Part of a small language model's weights.
Size: 16 layers, width 256, vocabulary 1011, 13M parameters.
Training: a variant of SOAP for these matrices, 232M tokens.
Each number is 128 + 24 x the weight over its row's rms, rounded and kept within 0 to 255. Layers, rows and columns count from 0. The size above them is the row's rms in percent of the matrix's.

# layer 4 attention query, 256x256, rms 0.0819, rows 0-52, columns 128-191
size [ 96  96  92  97 104  87 103  88  90 105  93  97  95  95 102 101 105 100 104  92  95 105  95  93  93  98 102  96  89  94 110  95  92  94  92  94  86  91  91  84  92  96  92  91 107  96  91  87  91 104  98  96  99]
[[132 111 137 104 163 160 174 167 146 158  99 128  91 142 185  88 105 126 128 123 131 119 115 124 156 122 124 172 152  65 118 122 116  98 132 181  75 119 116 111 137  91 120 152 114 178 122 110 113 131 152 181 106  99 109 131 123 110 167 101 127 155 100 133]
 [121 140 134  89 143 102 125 103 168 125 160 136 101 145 112 135 142 102 172 116  97 173 145 162 120 157 115 153 159 118 138  97 106 120 160 129 114 135 142 140 157 166 108 122 133 122 136 117 125 145 142 156 137 153 113  99 139 153 100 104 102 130  70  98]
 [136  79 138 104 132 111 153 134 152 124 120 112 115 120 115 118 125 126 102 161 121 123  86 156 169 139 121 120 168  99 136 109  96 132 156 144 169  82 127 133 110 105 118 124 167 136 122 136 108 102 136 149 128  98 132 129 127  75 153 119 142 135 154 131]
 [155 159 146 138 120 122  88 118 134 135 123 139 148 130 148 129 137 113 103 130 104 123 138 133 194 121 139 108 121 158 131 138 146 138 137 150 151 104 169 105 127 138 120 108 104 140 150 142 144 107 132 132  68 163 123  83 156 123 140 114 144 109 123  80]
 [119 118 111 124 136 138 102 158 148 113 155  86 119 156 126 115 158 162 175 151 136 155 102 114 140 108 165  85 123 114 113  87 116 117 126  81 140 116 111 144 129 134  87 124 143 119  83 134 135 128 125  97 133 132 141 152  89 147  97 163 146 114  94 118]
 [ 93 114 111  95 142 134 158 150 125 142  92 193 146 138 139 135 143 110 129 126 124 160 150 144 131 134 132 105 152 147 132 140 168 153 122 112 142 145 139 127 154 133 104 118 138 134 127 189 174  94 116 136 127 132 119 120  96 121 118 130 156 139 175 128]
 [154 109  92 152 147 116  81  94  89  76 123  62 108 179  91 110 139 132 126 207 145 152 148  95 105 112 132 142 129 134  80 115  85 151 145 125 144 158 162 142 117 113 167 148  95 159 100 122 103 130 102 108 138  97 137 140 138 154 135 146 123  93  97 158]
 [130 117 149 108 138 168 140 119 153 115 128 166  84  87 117 151 138 146 121 120 142 121 142 124 149 135 143 169 137 107  87 150 120 144 132 120 138 125 116 119  94  84 107  92 118  79 123 112 133  76 102  93  88 110 119 140 135 142 127 156 133 117 133 135]
 [141 186 108 141 121 120 115 141 117 129 144 155 115 158 136 136 111 114 153 101  99 139 105 161 161 125  74 152 175 136 119 129 107 125  85 174 111 107 150 143 122 160  82  89 139 145 164 122 123 141 145 154  95 129 133 141 127 109 115 115 118 170 143 131]
 [164 102 123 153  96 155 134 142 121  97 110 182  82 110 163 161  98 122  84 125 116 118  76 176 143 106 159 151 120 122 175 157 133  99 111 126 119 113 137  90 105 113 159 145 125 140 169 103  62 169 130 135  93 129 132 118 140 117  73 142 116 114 159 145]
 [131 136  78 144  77 134  79 119 115 127 162 185 103 114 146 120 132 113  90 123 118 132 162 188 153 102 131 147 111 112  83  73 162 129 165 151 143 114 166 135 127 134  98 153 141 165 129 117 146 119 118 144 113  80 109 152 151 113 109 178  86 157  87 122]
 [101 143 104 133 149 124 116 130  79 123  82 167  91  93 123 131 115  82 160 116 111 168 140 109 128 147 146 143 165 120 131 164  98 133 149 145 131 107 144 175 143 162 116  95 114 117 155 100 138 141 125 103 124 131 143  76 136 132 120 150 122 158 151 140]
 [136  76  79 112 164 105 148 120 138 113 112 114 158 127 130 129 162 130  85 155 115 112 177 117 151 101 135  83 161 161 162 129  96 166 150 133 154 136 111  98 141 132 132 130 118 114 127 141 122 125 133 104 145 124 135 124 124 165 183 139 108  95 131 113]
 [103 134 135 202 163 115 151 124 154 106 130 126 141 113 121 127 144  99 145 132 156 150 112 142 163 104 133 139 127 139 156 144 117 143 138 145 135 101 117 114  69 108  91  92 143 125 147  68 140 148  91 119  89 142 134 101 121 101 128 139  93 115 118 140]
 [148 113 122 125 127 148 126 158 119 141 149 167 115  99 149 150 134 151  90  83 156 108 115 132 123 120 155 133 109 112 153 177 134 127 158 141 119 120 135  70 165 102 135 107 125 108 161 119 128 143  85 140  92 147 104  92 146 153  77  92 122 120 118  98]
 [173 120 104 139  72 134 104  97 105 113 118 139 157 151 136 130 157 130 145 142  81 131 150 187 113 156 178 124 100 169 120  88 179 173 129 164 162  81 132  96 164 155 184 139 138 117  81 173 128  91 145 147 153  96  62 136 114 117 166 114  91 119 130 126]
 [131 114 138 117 143 153 139 161 125 108 135 155 120 122 114 158 116 151 145 125 140 109 126 147 179 135  77 153 176 107 127 137 143  78 150  76 103 118 155 115 106 107 110 120 127 105 142 105 124 120 129  89 112 109 171 134 147 134  83 125 158 160 128  68]
 [160  97 137  88 170 139 129 149 111 102 111  88 149 166 188 134 143  98  99 159 124  87 152 109 103  52 132  93 124 118 170 145 169 178 129 125 123 108 126 129 104 124 134  92  90 134  92 155 143 156 106 142 165 130 173 129  94 100 146 120 152 127 115 163]
 [136 123 138 153  96 138 148 142 142 132 104 167 100 112 121 108 110 120 156  67 104 135 117 187 113 158 127 141 119  88  85 157 146 137 139 144 116 146 132 112 118 123 142 147 176 105 178 129 135 161 139 142 125 113  83 123 177  64 118 147  94 140 151 105]
 [ 95 146 136 124 120 139 136  93 118 112 107 180 113 132 121 133 112 144 151 161 105 114 113 124 130 123 209 158 108 123 122 108 123 122 105 140 128 126 141 144 112  90 124  78  93 116 131  98 126  89 117 140 118 160 114 133 113 176 146 131 136  98 110 109]
 [128 113 135 123 123 113 135 125 163 105 137 111 150 114 107 150 138 158 125 116 135 119 122 135 137 152 137 140 168 118 108 138 110 175  77  95 141 130 142 134 158 134 183 110  91 111 119 160 139 130 164 191  95 127 132 130 124 127 139 133 141 120 185 120]
 [119 109 109 141 142 153 172 129 117 109 142 142 112  98 131 117  90 131  91 123 138 193 115 174 157 100 127 142 131 120 172 132 155 104 151 135 149 111 152 153 145 140 120 121 176 119 128 157 138 152 128  89  61 155  98 119 127  96 114 131  87 107 136 145]
 [163 116 134 119 132 117 159  97 123 122 102  77 117 114 119 106 153 140  93 143 151 146 128 130  55 115 143  81 133 138  98 154 129 133 135 162 149 112 134 108 132 144 132 131 121 131 160 128 136 151 106  88 154 121 102 119 102 116  82 151 122 124 155 171]
 [ 98  94 103 121 130  97 169 126 130 121 146 118 135 132 134 134 113  86 170 112 145 106 131 144 142 158  99 124 126 171 154  94 133 132 140 120  80 147 110 100 120 150 124 148  75 125 173  93 107 169 111 170 127 127 127 155 125  75 130 110 130 123 101  93]
 [108 131 137 139 110  88 127 117 112 127 142 127  88 120 130 177 159 153 161 105 105 134 166 121 138  91 120 130 149 139 108 106 145 133 109 141 149 122 113  76  70  98 169 131 131 132 172 121 138 127 166 131 128 138 139 159 161 143 164  94 110 131 132 126]
 [166 135 143 129 125 117 136 121 130 106 114 141 107  94 201 153 100  93 116  99 109 146 126 143 144 122 160 154 137 116 133 149 125 153  97  93 112 125 145 111 132 150 133 146  97 140 168 146 128 159  83 100  88 131 106 111 119 124  94 115  88 143 129 141]
 [118 129 108 163 117 129 132 124 135 179 138 184 138  75 149 116 153 118 164 115 135 122 127 105  92 176  81 141 144 173 134  84 135 141 116 139 144 148 117 107 184 109  98 115 124 110  92 148  95 147 150 146 166 159 135 131 123 108  79  85 136 122 152 115]
 [126 114  97 125 104 110 124  99 133 108 116 150 189 132 131 153 144 126 144  87 144 108 124 131 101 144 150 102 135 168  94 172 131 164 128 152 158 100 149 113 163 129 149 116 150  86 164 136 129 126  98 119 147 163 100 139 111 166 128 104  94 147 113  81]
 [142 148 149 123 158 144 127 117 120 107 136 131 123 156  62  68 137 156 138 134  66 158 104 114 120 130 128 106 110 103 111 130 138 138 151 134 103 158 103 170 124 138 117  87 174 208 101 137 142 130 133 123 149 156 105 119 158 133 120 149 120 140  96 157]
 [151 118 110  97 146 143 115  84 137 131 120 165 118 117 102 108 163 103 127 129 113 124 142 129 162  92 136 141 140 109  94 138 135 118 146  56 152 137 172 148 136 171 135 152 123 170 129 114 109 108 152 151 131 144  97 144 137  96 116  58 145 137 125 156]
 [111 115 132 166 117 135 143 146 121 113 124 118 110  73 161 155 137 133 140 136 174 157 133 157 153 116  97 133 133 127 116 127 127 114 158 138  85 123 136 114 127 124 171 102 156 162 170 101 119 167 129 136  97 108 144  78 138  90  81 108 102 104 150 149]
 [103 186 107 146 130 144 122 136 105 110 160  99 129 118 141 127 116 146 140 162 150 149  98 113 100 124 134 140 124 141 133  94 136 106 141 128 149 140 115 131 139 148 145 145 121 119 128 110 119 142  76 144 133 134 146  99 128 166 154 157 107 106 115 151]
 [177 154 169 120 119 154 119 163 125 143  92  83 131  98 140 115 109 160  98 117 113  67 192 137 123 118 107 142 145  84 133 146 103 122 109 139 136 142 119 130 177 149 173 143  65 101 138 111 124 121 137 121 125 125 115 100 125 160 114 147 146 120 146 139]
 [126 105 203 132 124 102 119 118 130 124 149 155 137 138 128 146 134 128 165 142  92 130 181 134 165 143 131 138 140 115 120 149 149 111 178  94 105 150  86 148 107 106 106 167 136 152 146 110 132 121 139 167 162 156 119 166 147 133 150 100 158 132  94 143]
 [ 94 118 115 113 143 143 141 131  83  87 129 216 128 110 156 135 168 134 122 112 121 115 148 161 100 111 111 143 133 107 166 105 147 142 132 129  88 100 143 119 132 138 132 134 121 121 132 115 129 165  86 170 151 130 121 151 136  78  84 168 102 131 166 148]
 [104  68 109 123 157 113 123 120 144 160 114 128 145 140 129 130 119 115 125 137 114  99 123 119 146  87 152 118 135 150 116 129 132 104 116 116 144 117 125 146  97 102 128 171 104 127  73  91 115 100 115  80 132 102 172 136 128 130 132 122 165 159 103 175]
 [184 186 146 150 127 101 133 130 114 143  71 135 165 118 111 178 129  93 126 134 134 128 135 154 177 122 149 131 133 150 137 126 100 139 124 210 129 142 119 158 157 168 133 114 107 136 132 110 130 132 133  73 109 120  98 129 122 132 139 122  72 154 140 125]
 [146 129 106 149 144 142 139 141 137 115 151 150 156 163  80 168  99 138 124 126  90  46 152 121 107 133 100  74 137 120 120 141 130 150  86 140  89 166 130 120  84 104 137 128 117 147 135 125  98 148 119 130 162 105 130 147 139 182 113 112 110 103 162 126]
 [138  89 121 157 119 142 170 121 148 177 101 100 113  98 152  93 120 146 143 153 104  99 118  92 122 141 116 145  92 146 149 140 152 145 176 174 117 107 106  84  55 116 148 135  73 142 176 135 138 173 144 195 121 138 174 156  74  70 142 109  97 128 123 127]
 [105 140 138 153 148 154 128 114  87 115 186 133  73 117 131 117 116 121 118 141 151  87 101 120 147 126 118 139 152 121 131 133 145  88 127 120 128 150 101 120 121 135 118 143 145 134 113 123 160 138 112 170 119 127 145 174 103 118 146 123 166 139 102 102]
 [129 120 132 130 141 150  98 156 154 143 121 140  66 110 123 139 106 157 130 102 156  90 154 110 145 140 119 101 148 143 165  86 154  91 133 159 103 110 159 139 147 140 162 110 186 103 110 152 173 156 108 113 111 146 116 140 189  99  87  91 128 172 133 131]
 [101  81 143 132 161 165 177 143 162 109 152 122 139 132 146 125 151 120 132 128 141 138 150 187 114 115 147 125 127 146 143 148 152 124  87 119 116 147 123 116  75 114 101 124  99 145 135 148  86 110 151 119 132 106 159 114 131 114  85 112 153 178 123  97]
 [111 128 105 117  98 155 129  99 110 138 165 160  67 117 113 127 118 136 118 115  89 136  91  83 109 150 151 146 135 109 163 133 124 104 103 158 128 177 156 158 146 179 103  68  88 133 136 175 154 114 117 124 121 130 106 103 172 138  88 106 146 134 125 134]
 [118 146 145 198 108 149 106 117  85 118 143 124  70  96 126 135 101  82 121 141 148 178 118 146 164 130 122  98 139 144 138 113 126 132 190 142 127 147 129 128 121 111 172 131 155 147 132 137 157  94 140 129 148 133  82 122 121 101 118 146 100 141 145  84]
 [116 138 163 133 140 159 116 147 114 151 137 183  87 121 135 149  93  99  80 139 159 110 101 225 118  97 146 104 129 138 119 111 139 114 133 125 136 128 140 132  97 163 153 115 166 153 156 124 145 148 134 110  99 117 146  94 125 110  98 106 103 158 148 163]
 [149 120 136 153 115 107 169 166 152 179 155 112 146 100 149 141 126 116 144 115 129 159 127 136 120 158  89 161 161  78 135 166 148 135 103 128  84 143 115 134 142  93 113 100 120 123 123 127 124 189 129 133 132 142 136 116 114 123 110 100 167  95 120 102]
 [160 105 119 113 141 154 152 139 107 136 154 174  94 140 139 148 142  96 105 157  99 125 123 179  63 116 140 153 130 138 170 119 131 146  82 161 104 109  94 108  97 129 157 133 143  97 159 110 152 146 140 106 124 109 115 130 116 132 149  92 128 123 141 117]
 [171 135  84 119 126  97 126 126 116 145 156  75 114 118  79 135  86 164 142 104 137 124  82 119 134 145 135 122 136  98 107 116 169 135 126 111 106 148 100 140 141 117 127 154 136 135 143 107 139 172 134 125 112 165 158 137 105 104 168 123 128 143  77 108]
 [108 122 113 119 144 141 115  89 122 111 121 115  99 142 150 106 107 127 119 123 113 112 129 116 122 141 149  68 142 128 119 142 148 176 180 150 120 129 113 103 159 116 157 122 142 164 152 126 121 147 111 149 104 120  98 152 109 128 103 127 106 169 156 147]
 [122 102 107 145 160 175 179 107 131 129 119 118 128 105 152 115 132 126 106 113 104 103 145 151 166 135 140 137 100 116 173 145 138 122 136 170 126 128 132 129 130 159 117  82 125 139 172 143 132 171 137 130  41 102 132  95 144 120 114 101 124 135 169 124]
 [124 141  97 108 165 128 157 127  88 113 176  88 111 122  92 145 126 122 138 115 142 142 136 118 109 109 153 127 120 139 147 126 155 110 129 114 142 118 128 120 135 149 147 164 105 130 159  60 127 104 125 143 156 111 149  87 111 104  93 139 160 164 127 156]
 [149  89 156 173 147 121 108 122 169 124 115 113 138 149 114 168 135  97  97 100 165 140  87 146 117 124  95 108 103 137 142 104 164 122 164 105 118 155 107 163 118 100 135 144 143 113 121 128 134 140 153 122  86 130 139 126 116 109 125 127  98 157  81 157]
 [146 148  99 112 117 115 167 139 171 119 130 119 159  98 143 135 111  95 120 123 128 126 169 162 147 150  72 144 173 133  73 127 151 125  84  96 137 156 129 111 124 132 138 104 111  63 154 120  73 160 147 145 118 152  96 126 178 132 119 104 148 134 146 122]]
# layer 4 attention key, 256x256, rms 0.0791, rows 0-51, columns 128-191
size [ 94  97  89  97  99  93  97  88  91  97  91  90  94  91  89  99 105  94  97  95  95  91  93  88  94  95 106  96  92  89  94  95  98  93  90  90  86  89  99  82  85  97  93  94  97  91  88  91  86  94  95  93]
[[148  97 105 125  95 138 137 141 101  87 149 112 132  96 116 145 143 132 153 124 152 131 117 119 120 142 114 140 147 104 151 159 129 127 139  92 158 153  96 158 121 142 136  75 129  95 107 107 131 131 137  89 113 175 140  83  90  94 175 127 128 110 153 136]
 [ 91 151 160 155 111 133  99  97 127 116 112 128 103 133 148 105 111 130 149 101 145 101 100 174 144 127 150 135 105 141 163 127 138  98 176 125 146 139 166 126 129  82 137 124 157 126 112 153 156 110 128 123 123 111 126 173  97 114  94 127 121 143 136 158]
 [117 120 143 166 125 131 115 141 143 146 160 131  97 148 139  95 144 126 117 124  88 144 127 110 145  90 158 152 193 108 154 148 119 147 146 103  97 119 116 113 140 135 150 133 165 116  74 116 115 154 131 109 120 131 164 152 140 135 110 132 164 140 143 128]
 [127 136 171  82 111 118 123 112 107 115 158 172 156 121 134 121 131 119 162 122  97 123 140 144 142 132 147 171 152 139 131 120 120 126 110  99 147 142 133 115 188 125 140 139 141  95 154  60 108 128 127 154 119 142 143 206 152 167 118 140 180 118 122 156]
 [137 126 138 112 105 127 114 107 184 143 127  88 122 122 127 135 110 148 123 148 146 165 104 113  80  93 141 142 146  86 131 150  89 148 151 127 162 130 162 127  89 109 126 139  91 123 110 117 132  77 162 135 130 162 194 125 170  99 140 158 124 117 122 137]
 [143 189 146 118  92  98 118  96 120 142 177 181 148 152 135 112 129  96 139  86 133 175 105 100 132 120 149 154 113 139 136 135 103 155  85 158 128 143 125 105 122 126 112 142 110 101 159  93  87 109 124 137 134 116 137 144 171 123  68 127 164 158 106 146]
 [136 105 105 105 106 101 102  68 137  81  85 131 109  93 169 158 129  74 145 138 112 151 137 148 126 134 119 138 100 133 145 128 113 129 123 150 149 104 131 136 147 144 105 140 130 104 127 141 122 136 115 114 155 135 104 141 132 141 149 159 108 128  95 102]
 [112 101 131 154 140 159  59 145  93 139 134 156 128 130 123  92 137 132 140 119 121 171 104 120 155 127 109 139  84 111 117 138 130 132 147 126 171  94 114  78 117 131 111  97 155 115 162 129 119 129 135 111 121 107 115 157 158 122 110 121 145 151 150 131]
 [149 103 129 133 127 170 112 129 137 108 103  81 122 149 124 102 128 103 133 138  96 122 106 165 137 141 173  85 151 133 151 100 157 147 130 140 114 129 122 125 146 113 143 140 140 110 137  95 141 130 159 153 111 133 129 138 114 170 121 108 113  70 146 106]
 [124 156 125 159 106 153 129 115 123 146 140 122 183 144 132  83  93 119 147 134 113 142 182 161  89 108  97 121 128 133 150 137 103 161 139 120 100  93 116  72 146 143  86 165  90 133 117 108 112 118 142 135 117 124 128 168 112 118 135 139 162 148 176 102]
 [119 114 116 115 150 185 155 125 132 132 106 174 120 127 133 154  84 118 123 116  96 133 101 125  98 135 155  84 135 139 131 156 111 161 151 140 117 109 150 147 144 131 103 174 127 105 125 105 143 122  80 117 111 127 161 108  95 104 124 156 140 138 142 146]
 [140 156 117 144 138 122 129  85  81 120  97 136 158 146 120  88 102 163 114 104 182 162 129 169 106 136 138 170 131 161 166 136  94 174 150 116 127 104 133  81 101 168 103 120 137  95 147 147 138 172  95  92 126 166 133 120 131 121 123 113 122 161 149 102]
 [ 89 117 146  97 120 114 166 108 147 142 104 170 163 123 141 174 139 101 113 127  85 104  86 149 130 147 132 132 102 129 113 123 111 141  92 140 108 149 103 155 164 155 159 158 144 102 102 143 112 112 148 129 112 155 128 103 106 142 136 143 137 132 141 131]
 [138 163 119 106 122 133 121 149 110 114 134 119 118 112  82 120 173 100 112 113 133 124 134  61 133 121 154 123 133 129 152 126 165 120 140 124 142 135 104 154 126  76 128 138 155 152 111 145 120 142 106 155 153 156 114 121 148 152 139 160 116 159  96 158]
 [125 142 118 104 127 122  87 112 146 121 172 157 131  76 105 153 147 119 141 113 140 142 144 147 161  96 115 155  98 139  92 121 166 110  91 108 127 127 119  85 106  95 126 107 122 153 146 121 125 116 143 124 170 106 158 166 138 123 125  96  91 166 127 147]
 [114 157 177 115 145 155 163 115 116 148 137 122 152 134 127 137 131 158 136  88 136 124 137 103 103 154 114 155 145 113 136 134 132 153 111 130 133 145 145 118 143 172 123 152 108 106 154 158 119 119 142 144 158 150 144 100 133 146 131 149 154 142 113 115]
 [136 106 149  92 146 161 120 135 186 129 143 119  97 125 173 152 179 157 111 117 139 177 151 144 142 134 107 110 149 115 134 154 125 180 128 117 127 136 119 130 114 162 103 115 119 125 142 142 120 107 125  92 124 131  89 122 174 124 148 144  97 158 142 130]
 [152 124 133 104 125 107 178 121 122 126 151 102 157 109 115 144 150 132 145 133 121 117 120 101 146 134 113 155 157 135 128 163 159 111 125  84 142 154 120 108 162 124 144 133 180 117  91  93 102 125 123 155 143 154 155 124 114 125 158 134 122 137  97  96]
 [145 123 115 149 109 142 109 114 106 111 117 143 163 127 124 144 170 129 141 115 133 127 137 127 133 173 121 122 137 104 165 109 159 185 125 104 134 129 119 118 110 157 152  91 120 162 150 107 122  83 109 109 124 109 115 117 144 101 143 102 159 128 118  77]
 [121  83 110  98 131 162 151 156 119 131 140 130 147  87 118 110 136 112 144 114 169 127 165 125 166 117 124 134 120 150 141 179 138 150 106 102 116  92 159 123 109 140 127 103  94 141 115 132 131 182 104 113 118 135 117  86 144 203 162 127 112 118 133 144]
 [145 154 164 139 160 132 170 139  75 168 133 109 106 141 137 115 123 137 144 154 117 110  85 119 139 141 150 130 103 109 119 114 131  60 151 128 162 159 130 139 132 108 131 119 141 123  78 122 141 118 135 122 163 112 107 155 129 129 117 143 140 158 112 149]
 [146 131 130 141 110 173 119 144 116 135 200 167 154 126 118 147 124 123  84 151 158 128 114 128 103 126 147 101 170 129  97 140 122 168 116 100  82 162 129 108 128  94  90 144 147 104 117 177 127 172 146 115  99 115 135 131 173 198  98  72 124 123 166 168]
 [116 168  91 138 133 112 124 152  86 115 123  96  98 150 116 121 130 120  94 154 126 159  80 126 164 134 147 140 132 118 125 161 128 140 144 115  81 155 140 132 125  87  83 150 165  91  94 147  98 118 197 134 134 119 144 135 135 149 116 104  93 154  89 149]
 [103 151 114 160 147 132 140 100  93  79 140 143 108 147 107 160 154 124 139 145 148 100  98 178 131 121 160 112 166 139 165 120 164 128  72 179 125 139 117 122 123 168 124 120  90  97 127 117 182 101 126 113 132  98 120 129 141  93 109 139 113 116 125 177]
 [113 121 108 105 137 149 130 127 133  95 136  93 150 107 137 101 107  99  96 144  73 148 121 157 159 131 116 115 133 109 125 116 125 125 172 107 104 126  92 162 139 145 131 157 129 139 162 149 142  88 138  91  87 150 132 122 123 151 138 134  89 111 140 123]
 [122 109 132 121 111 131 135  68 174 113 153 140 152  84 111 176  98 144 106 160 141 117  85 157 149 122 152 137 136 131 115  90 101 156 110 155 131 172 138 122 171 148 123 103 119 119 121  87 150  86 152 143 134 106 139 128 161 128 114 109 167 148 121 100]
 [135 127 127 124 120 139 110 151 130 124 186 160 130 147 120 110 134 102 110 120 110  80 179 126 174 143 106 107 108  86 136 121 130 105  73 133 165 131 152 129 120 146 166  82 123 138 126 164 123  71 127  87 137  91  99 143 131  89 129 148 110 121 141 125]
 [100 126  89  83 138 142 152 149 123 157 143 130 120 125 132 104 134  86 109 141 101 100 107 143 149 142 145 129 145 115 181 120 100 102 120 132  96 175 141 127 158 134 174 128 124 129  74 139 124 111 134 113 129  95 114 123 112 161 123 121 132 134 164 120]
 [116 122 130 136 104 135  75 160 140 108 150 132 169 129 158 121 121 124 157 144 122 108  78 112 105 123 149 122 126  98 107 136 122 151 184 131 136 154 124 162 113 128  69 116 128 135 161 107 105 158 123 109 106 142 119 178 104 123 141 110 115  83 127 110]
 [154 134 146 128 110 133  94 150 136 100 152 102 147 101 151 144  47 144 123 128 107 115 128 139 121 149 154 106 132 120 112  56 124 125 119 148 143 108 130 148 140 131 125 137  99 106 104  87 114 117 137 129 140 122 187 143  98 127 138 125 112 110 148 127]
 [184 122 120 122 101 125 150 139 138  76 135 128 130 109 148 130 118  77 129  99 155 182 113 137 140 144  99 167 166 123 134 148 157 154 122 124 145 140 112 168 145 119 102  95 123 131  91 127 114  92 100 122 120 126 133 115 126 115  81 135 126 162 117  67]
 [116 108 123 100 113 108 168 128  99  95 107 194  60 103 146 168  93  99 160 162 200 123 110 121 126 113 167 140 107 115 117 153 113  86 137 135 150  72 143 152 109 106 145 143 122 129  82 117 108 112 106 129  87 137 152 119 179 167 124 119  87 125 146 123]
 [151 115 149 110 105  93 148 103 147 142 148 104 143 105 141  99 100 118 160 131 124 173 134 127 122 142  94 121 128 103 135 141 111 164 114  80  96 143 146 112 166 164 162 148 113 107 167  75 126  88 152 152 136 127  93 123 148 128 152  91 159 101 138  61]
 [131  82  94 135 147 168 147 184 142 152 139 121 148 172 109 126 108 152 140 146 130 152 129 108 146 116  85 157 134 144 124 152 131 152 121 157 167 117  94 161 101 136 152 112 120 155 106 113 156 130 131  90 107 123 108 144  72 100 133 132 109 161 105 130]
 [158 133 145 158 139 150 112 144 137 120 163 132 141 118 129 118 116  65 111 158 141 117 135 118 140 136 123 126 105 167 124 137 147 130 109 123 126 132 125 175 111 120 159 144 102 117 145 141 144 111 148 158 133 140 116 109 164 152  96  90 116 115 147  81]
 [140 128 122 158 130 120 105 159 147 120 136 138 109  91 138 119 111 163 107 143 144 165 118 112 126  87 145 128 124 168 140 157 115 110 184 126 105  93 127 139 114  89  84 133  93 164 171 131 108 156 119 177 115 170 153 103 107 151 129 176 133 113 110 150]
 [108 123 104 115 127 129 138 127 133 102  85 143 103 166 152 109  95 173 118 124 136 137 136 112 131 152 103 135  80 133 129 136 143 157 145 135 124 151 131 123 168 133 148 116 119  97 158 149  85 101 147 139 137 134 114  99 111 154 133  88 128 126 133 158]
 [113 123 144  97 112  94 120 128 104 134 150 138 119 142 114 114 171 127 122 133 146 100 149 132 178 169 140 115 123 120 142 105 125 109 176 115 121 163 123 144 127 151 128 145 134 132 150 120 125 104 116 140 108 135  91 104 108 104 160 101 116 175 129 108]
 [137 126 150 131 126 117 124 113 134 106 119 141 176 101 126 153 145 111 112 172 105 111 153 125 120 100 112 137 150 160 133 137 190 108  76 129 124 121 112 156 106  96 124  89 135 178 119 123 175 115 122  53 147 134 105 128 171 125 152 143 140 132 117 106]
 [103 100 107 127 137 129 164 165 113 151 115 122 162 148 128 115 151 117 151 143 122 148 123 127 110 130 134 150 140 125 126 125  93 129 109 102 144 101 136 157 147 133 167 130  96 111 107 122 134 123 120  86 141 112 153 117 151 149 140 134 135 126 106 173]
 [124 157 125 132 108 149 126 112  98 141 114 132 136 107 179 143 152 105 131 132 145 127 150 115 126 142 129 111 115 141 121 121  91 121 121 126 135 128 113 158  94 134 131 106 104 137 158 123 131 174 135 117 131 158 119 149  96 125 165  95 136 135 129 110]
 [119 153  90 116 125 132 143 141 134 127 110 111 108 140 158 138 107 115 108 115 126  81 135 112 123 140  98 133 135 154 135 146 139 115 125 106 121 103 112 151 142 120 134 132  87  82  67 162 118 133 112 149 153 116 194 115 107 106 118 130 149 146 132 148]
 [148 152 159 121  98 148 162  98 103 152 144 127 135 119 138 117 127 148 138 118 183 129 154 125 125 158 128 107  93 135 155  96 104 139 150 116 122  85 134  94 132 147 114 118 124 100 151 102  88 132 111 115 108  80 122 157 155 122 174 121 178 111 156 147]
 [ 98 114 159 135  89 126 133 109 153 116  95 163 126 143 146 141 184 156 159 138  93 136  92 149 121 123 114 152 114 148  67 135 128 141 111 111 174 136 133 197 126 127 113 117 139  98 124 159 138  96 118 118 156 144 138 114 140 175 111  92 157 121 105 157]
 [138 152 161 124 118 138 129 120  93 129 108 124 104  93 111 116 141 127  80 178 142 140 166 122 139 145  70 100 166 117 117 130 173 163  94 131 148 104 136 125 111 143 127 161 167  75 131 167 118 124 131 130 125 137 134  96  99 112 103 155 141 168 170 113]
 [125 116 118 139 140 111  98 104 106 170 146 141 131 156 100 137 130 134  97  97 168 108 125 119 126  82 109 141  98  96 107 147 113 111 165  96 117 142 136 119 116 115 135 105 104 162  94 141 102 105 101 136 148 110  97 128  94 128 154 109 119 132 131 120]
 [178 152 126 123 135 121 117 128 150 166 170 110 115 111 118 177 144 131  93 114 121 124 130 120 117 138 116 133 145 170 131 114 148 141 117  89 155 143 154 153 156  99 130 166 154 139 148  92 133 123  96  97 150 162 132 106 133 168 110 107 111 109 108 105]
 [157 135 111 114  89 109 138 138 137 147  97 138 142 148 158 123 129 158 103 144 136 150 150 152 155 115 106 110 139 117 209  90  86 113 149 126 104 110 108 106 115 123 132 116  76 118  96  92 155 146 151 120 124  96 104  97 152 120 122 156 115 101 119 101]
 [ 78 120 142 111  78 117 125 117 158 110 117 179 165 151 104 134 169  97 129 102  98 123 139 119 127 126 115 162 115 102  88 124 116 165 139 160 102 146 130 113  80 122 120 143 126 145 112 132 146 124 125 118 133 122 103 147 154  94 149 126 142 102  74 138]
 [159 148 137 120 150 129 177 109 141 182 119 136 147 116 129 136  78 135  85 124  90 109 140 148 128 137 161  99 107 162 144  98 162 149 113 137 121 146 113  98 100 115 144 136 134 128 155 158 124 158 141 107 141 138 105 122 162 152 148  83 166 139 124 101]
 [ 86 175  98  97 102  96 124 145 125 142 121 157 115 166 136 139 139 109 147 125 175 155 123 143 138 133 113 136  91 138 134 149  74  89 148 180  76 113 156 132 123  98 153 135 161 119 137 178 156 123  91 115 128 145 149 116 201 116 119 153 126 140 137 140]
 [ 64 124 131 110  93 107 135 151 127 113 108 129  99 168 155 138 108 151 107 125 111 138 125 173 114 133 101 118 146  86 113 149  86 112 119 126 103 121 123 128 109 122 117 125 151 120 113 145 139 141 122 112 158 106 129  82 113 121 120 115 165 135 131 195]]